From a checkpoint of a small transformer trained on Wikipedia.
Size: 14 layers, width 128, 2 heads of 64 (1 for keys and values), MLP 256 SwiGLU, vocabulary 2048, 2.59M parameters.
Architecture: RMSNorm before each block, rotary positions, no biases in attention or MLP.
Training: a variant of SOAP for these matrices, 2557 steps.
Each number is 128 + 24 x the weight over its row's rms, rounded and kept within 0 to 255. Layers, rows and columns count from 0. The size above them is the row's rms in percent of the matrix's.

# layer 6 MLP gate, 256x128, rms 0.315, rows 191-207, columns 0-63
size [105  98 108 107  97  97 104 100 101  99 102 100 112 106  93 109 108]
[[134 169 161  84 132 157 116 122 128 151 107 116 122 120 168 130  93 127 104 162 146  74 176 123  84 123 106 117 126 114 123 111 118 140 156  82 150 160 133 120 112 144 131 117 127 126 138 180 141 156 113 120 138 128  85 133 178 106 163 149 120  56 131 157]
 [103 100 114 118  96 157 175 153 119 110 124 122 146 126 165 124 125 113 117 153 162 121 126  87 119 124 164 130 107 111 126  98 132 115 137 128 128 181 136  99 104 135  95 132  98 119 183 112 126 147 188 128 155  90 117 142 150 160 123 143 164 169 107 153]
 [118 149 124 138 149 149 157 103 146 110 152  76  90 143  91 145 146 124 113 140 139 137 146 142 107  74 114 129 103 156 156 143 112 107 138 145 117 139 173 109 127 161 130 132 130 103 171  85 160 136 103 141 178 142 138  88 132  96 134  96 186 149 148 112]
 [ 82 148 164 108 130 119 120 161 150 153 125 107  77 119 119 145 108 109 118 142  95 136 183 103  99  93 109 124 157 127 149 129  76 101 117 146 142 138 131  95 146 151 128 134 136 152 151 127 131 153 142 142 146  92  86 145 134 172 132 109 106  97 133 150]
 [118 137 163 122 157 101 128 166  91 164 119 134 162 156 138  65 170 106 131 139 133  97 125 106 186 141  94 137 140 119 123 133 128 127 136  92 175 123 133 139 123 145 143 135 125 104 109 163 106  95 109 117 165 116 152 134  87 113 126 171 176 131 113  94]
 [124 157 140 106 113 139 138  74 148 168 154 134 151 107 133 122 125 162 170 116 179 166 143  48 121 139 166 143  97 144 141 150 136 134 162 127 137 169 131 105 117 169 126 156 122 121 158 116 139 100 129 156 134 166 114 138 146 147 130 119  88 126 126  98]
 [138 116  85  80 133 112 127 163 108 144 114 128 152 129 141 141 141 143 136 130 112 120 122 111 164 138 137 113 114 100 107  78  91 159  91 126  83 141 119 144 123 128 135 177 184 152 120 124 164 116 144 121 113 113 110  86 133 111 174 121 124 122 148 139]
 [113 134 145 154  97 134 146 112 148 102 144 115  81 128 148 129 126 137 153 104 124 101  98 145 133 136 121  97 175 125 139 159 144 125  92 157 139 139 135 116  84 143 125 130 172 141  98 140  84 127 154 122 118 152 156 133 163 147 148 121 171 142 120 105]
 [170 159 100 129 114 119 133 138 116 119  89 135  98 158 132 102  55 107 149 171 163 120 173 131 144 132 188 107 123 121 111 167 126 142 125 164 118 114 116 105 156 117 116 151 116 108 144 141  57 143  93 150 163 144 114 122 119 130 108 145 133 131 132 146]
 [ 99 125 155 130 119 135 129 145 124 160 138 141 132  84 146 151 120 162 117 122 114 145  93 163 133 118 131 162 102 106 141 122 137 124  97 118  74  77 162 151 146 140 127 103 133 125 134 129 117 137 104 130 129 130 144 151 155 107 138 116 155 132 140 101]
 [ 95 136 159 111 114 144 109 133 124 167 159 104 140 121 158 125 108  90 123 105 165 137 113 104  87  94 140 138 123  86 124 126 118 127 163 138  68 129 168 137 101 161 132  83 149 125 132 169 135 109 138 119 106 121 124 112  96 133 131 154 194 140 114  93]
 [125 148  85 110 132  95 115 117 124 118 145 158  95 123 158 100 120 129 168  98  92  86 144 146 124 131  85 111 158 127 130 108 124 108 111 100 151 102 127  67 114 159 115 137 107 145 104 167 135 146 169 119  90 133 156  73 160 141 147 114 115 137 147 115]
 [137 149 114 125  57 140 108 110 156 164 149 169 137 126 134 144  64  86 121  81 154 147 107 143 130  96 149 131 101 130 164  91 164 118 163 149 131 103 120 123  85 173 128  99 132 131 171 149 119 135 122  87 175 113 153 149 120 190 139 125 120 107 141 119]
 [134 133 144 159 106 143 119  99 145 126 169 105 150 127 125 115 126  98 106 153 145 137 148 113 160 116 143 133 104 123 130  73 165 119 131 106 143 155 175  95 106 141 112  96 143 161 164 111 110 147 178 153 153 154 155 121 133 141 134 144 115 112 127 172]
 [132 109 128 116 144 121 166 133 133 124 126 168 153 133 156 105 121  98 120 106 153 149 128 134  93 122 133 101 113 108 125 129 121  98 148 129 147  92 134 158  86 116 105 164 104 103 142 147 118 110 117 177 136 126 104 111 103 157  74 164 173 126  93 133]
 [142 142 105 119  75 127 115  89  81 120 136 128 127 128 157 130  88 128 150 123 135 128  80 171 134 104 119 114 116 113 133 129 138 146 138 153 120 146  97 164 105 137  76 131 167 183 209 123 112  84 160  93 103 109 127 134 153 140 134 121 168  97 123 120]
 [105 111 129 119 126  81 137 111 167 123 111 158 116 121 155 119 118 104 133 116 139 123 168 143 135  96 155 105 128 135 117  96 173 137 107 102 148 128 157  92 149 151 121 111 122 140 116 157  71 144 122 103 144 144 164 153 145 149 133  89 108 124 121 120]]
# layer 6 MLP up, 256x128, rms 0.319, rows 191-206, columns 0-63
size [104  96 103  98  92  98 106  95  98 101 111 103 104 102 104 102]
[[139 123 100 169 119 142 133 111  90  99 117 133 148 155 117 114 126 144 121 156 118 103 133 140 147 106 139 172 146 115 157 117 112 125 130 150 104 115 116 125 188 102 113 143 155 106 149 148 156 130 132 105  98 134 170 116 127 129 112 118  81 167 137  83]
 [153  98 123 120 107 106 101  97 100 107 102  88  80 165 106 172 138 123 169  87 117 135 123  95 103 113 117 107 141 153 152 161 151 155 111 152  97 115 108 112 128  83 145  96 134 109 112 123 131 118 110 148 125 140 101 122 162 111 149 118 113 129 114 128]
 [114  86  86 133 202 188 123 135 119 128 157 147 139 107  75 123 119 142 121  82 117 103 119 150  93 115 102  91 137 129 132 119 150 142  97  96 145 115  95 100 137 133  85 143  79 115 123 117 117 119 186 131 148 129 154 117 178 148 143 147 118 136  92 157]
 [102 108 143 104 123 130 110 177 144 102 170 149 130 130 123 118 134  86  92 127 131 146 158 119 117 162 151 108 180 128 131 109 131 132 125 115 157 152 144 133  97 120 140 123 153 124 100 132 112 128 174 168 144 128 107 183 120 123 135 103 137 137 129 118]
 [162 107 163 104  95 139 166 186 139 136 123 125 132 125 165 120 114 139 105 154 141 124 143 117 164 130 191 132 144 130 154 112  75 104 137 129 142 121 106 107 165 176 148 146  97 137 118 124 160 106 130 126 170 141 131  88  90 125 117 137 142 106 140 141]
 [145 147 146 119 111 141 171 159 173 131 125 174 123 105 136 121 134 120 131 143 128 107 153 116 138 129 132 142 134 144  75  79 139 158 143 143 142 116 143 173 139 149 106  97 103 124 147 147 139 100 134 109 125 137  73 102 120 135 120 120  93 132 160 113]
 [126 154 181 111 116 128 144 119 128 185 146 111 135 134 131 161 118 145  86 133 162 107 110 176 150 115 102 119 124 110  89  85 156 116 164 152 143 113 133 126 109 169 115 116 114 135 144  88 139 122 179  95 108 132 154 108 147 105 122 134 128 131 114 139]
 [131 154 137 120  75 148 125 166 108 146  97 151 138 147 122 146 115 147 109 169 139  91 139 112 158 135 121 149  99 105 102  94 111 117 150 144 103 135 144 155 108 126 125 130  81 155 142 125 159  96  80 141 108 173 124 124 110 126 108 136 122 123 128 182]
 [101  96 130 129 130 117 123 138 137 158 136 121 112 132 131 106 133 126 112 143 169  91 119 125 154 131 114 149 157 147 109 145 161  94 125 142 181  91 182 148 107 137 114 103 114 123  75 155 135 140 136 102 124 133 144 143 143 117 117 117 112 166  68 110]
 [112 109 121 104  95 115 178 126 138 188 100 134  66  85 148 124 146 135 109 113 114 129 144 129 124 106 180 166 122 145 140  99  98 135 167 103 109 108 138  95 115 128 111 152 130 156 186 126 162 127 138 157 148 147 164 163 131  93  99  82 120 126 132 118]
 [129 152 153 122 109 177 191 136 157 155 130 146 150 125 114 168 156 128 118 101 136 116 122 122 140 106 170 103 135 111 103 129 175 129 100 122 120 133 137 109 121 159 146 167 109 132  95 152  93  97 155 136 154 137 115  97 110 162 133 168 139 152 126 129]
 [ 93 119 142 107 127 146  86 116 171 108 148 127  96 158 108 160 153 157 127  98 159 134 126 108  52 150 150 127  86 118  97 155 120 106 133 122 121 138 146 141 140 128  95 135 165 117 125 103 111 134 124  98 112 133 160 107 114 134 136 169 151 120 139 162]
 [139 154 112 113 105 111 160 132  69 168 116 151 157 105 170 111  80  94 128 116 144 176 121 121 112 128 128 131 151 158 148 136 151 127 132 128 124 127 157  79 144 149 141 135 108 115 128 109 126 115 111  78 146 145 115 151 153  95 154  98 170 118 156 107]
 [104 117 120 135 140 161 125 139 136  90 151 115 129 129 163 192  90 143 118 143 110 149 113 133 136  79 186 120 102 113 150 159 142 118  99 128  96 124 142 127 106  95 123  94  97 101 132 185 162 101 120 157 119 151 119 105 114 126 167 157 125 112 148 142]
 [144 125 133 145 124 162 157  96 134  84 111 118 110 150 115  96 124 131 128  84 126  96 128 123 118  75 142 190 121  85 157 141 109 118 118  94 175 112 140 110 126  69  97 145  87 104 147 116 145 138 142 139 151 100 126 104  95 109 105 150  91 133 143 121]
 [103 126 129 112  95 122 136 155 124 137 127 135 114 109 122  99  99 154  95 140 178 150 132 110  94 149 123 111 136 127 170 136 114 137 134 131 129  71 104  87 122 108 114 118 122 124 127 181 163  91 158 164 135 131 157 103  99 133 171 120 144 108 136 146]]
# layer 6 MLP down (transposed), 256x128, rms 0.292, rows 191-206, columns 0-63
size [ 96  95 104 104  92  95 100 103  93  99 101 100 111  95  98 113]
[[128 157 108 151 105 142  85 131 128 121 124 119 138 147 154 115 145 149 161 118 130 151 124 149 139 152 154 102 182 134 119 119 123 168 115 182 127 138 152 109 137  84 123 168 152 105 119  93  83 106 158 146 159 128  88  90 103  70 135 140 131 142 162 141]
 [133  78 112 121 146  97 127 168 148 110  78 163 115 114 141 116 159  79 119 121  92  90 132 159 141 102 158 147 144 132 115 135 182 104 110 129  81 155 174  97 119 106 154 133 125 160 138 141 134 112 175 144 141 123 119 148 125 161  93 145 105 189 129 152]
 [147 151 134 121 129 113 170 112 149 176 124 117 157 133 133 109 114 101 104 176 114 113 131 145 141 121 111 102 159  59 148 168  34 129 121 172 123 115 128 154  88  96 154 139 117 135 121 135 114 146 140 146 118 102 108 121 135 123 143 152 173 110 154 149]
 [184 130 153 153 102 132 103 127  98 111 131 153 139 143  82 149 170 136 136 141 110 148 147 113 113 140 105 129 143 145 104 138  85 130 132  92 142 133  99 140 147 139 143 113 137 115 142 162 137 130 173 155 110 148 144 137  80 111 111 151 113 162 132 167]
 [125 132 133  77 132 147 149 116 113 150 119 132  79 131 121 115 141 161 127  86 125 109 150 138 109 126 141 114 155 141 131 133 125 137 135 106 111 121 127 166 154 115 149 154 175 140  90  73 152 104 164 101 133 170  92 162 105  50 119  93 118 137 129 143]
 [103 105 101 159  81 122  99 109 143 104 135 130 147 123 128  95 146 130  95 124 145 140 164 148 103 155 154 119  85 145 146 180 141 104 117 144 121 145 126 150 109 119  93 110 155  95 157 126 153 136 129 129 111 161  65  99 154 112 128 129 138 123 136 134]
 [145 126 134 130 156 191 145 113 136 107 110  77 162 158 123 152 112 145 142 155  99 137 111 131 131 135 138 161 106  88 106 116  68 146 109 146 133 176 153  94 139 147 143 130 109  97 121 128 178 119 124  88 119 185 105 129 117  91 123 151 149 123 151 157]
 [153  92 100 128 134 119 134 123 136 154 138 147  99 136 113  91 186 148 108 146 138 129 159 126 121  90 148 136 152 144 125 108 108 129 125 116 104  92 145 161 119 108 113  77 145 140 106 125 157 152 174 141 116 141 143 153 113 108 154 111 103 168 142 122]
 [115 157  86 142 109 124 146  98 129 130 145  84 129  96 136 117 100 119 153 132 155 134 168 107  79 157 105 133  77 114 183 132 113 118  90 121  98 137 102 125 133 100 155  91 152 105 141 136 123 113 126 146 134 125 143 118 144 157 136  92  66  97 127 100]
 [ 96 129 118  84 131 117 129 141 143 181 127 113 173 138 119 128 129 127 171 149 139 127 165 155 112 106 141 119 130  62 122 155  97 102 128 113 118 102 105 148 147 161 143 136 146 102  87 118 125 152 139 117 114  81 129 112 156 113 137 107 167 107 128 131]
 [118 144 133 119 125 136 153 146 120 151 140 141 131  85 122 123 123 104 140 191 136 139  94 136  87 144  76  88  99 118 156 128 168 143 113 162 143 130 141 112 140 147 127 143 154 124 111 148 184 119 175 152 138 135 151 145 146 114 116 116 135 164 182 121]
 [ 97 163 111 109 193 104 104  89 137 112 107 115 151 119 131 134 102 143 156 118 130 118 120 153 142 126 127 103 152 117 116 158  87 138 158 111  86 130 136  80 104 174 160 120 125 152 118 176 163 110 125  69 136 141 124 156 132 138 144 106 107 119 123 129]
 [189 121 114 103 138 158 144 106 131 141 137 135 171 152 100 157  98 123 127 105 159  84 127 126  88 148 120 123 152 152 120 127 139 149 123 131 158 136 130 177 106 121 132 132 179 140  95 117 145 114 107 143 158 100  78 139 130 172 104 146 101 136 153 124]
 [153 124 131 135 129  77 112 144 100 145 107  63 100 119 100 140 113 132 133 126 131  97 125 100 143 150 115 121 103 131 122 135  46 111 106 150 162  93 100 143 133 103 107 110 108  68 114 154 120 147 166 101 102 141 118 124  98 114 151 116 129 130 159 133]
 [107 122 159 137 150 113 137 128 175 127 151 169 129 114 127 146 109 118 101 130  88 119 153 145 129 147 117 153 138 140 101 148  82 111 188 177 128 124 139 131 134 125 114 168  73 145 136 113 147 151 153 131 128 126 121 102 124 113 144 129 153 116 132 144]
 [141 134 100 139 144  99 154 133 120 137  96 105 127 117 117 134 150 127  94 157 146 111 101 110  69 108 125  40 134 122 147 108 134 136 138 139 108  93 144 125 136 135 103 144 104 147 119 196 105 148 133 128 100 126 112 106 134 133 100 159 174 116 110 153]]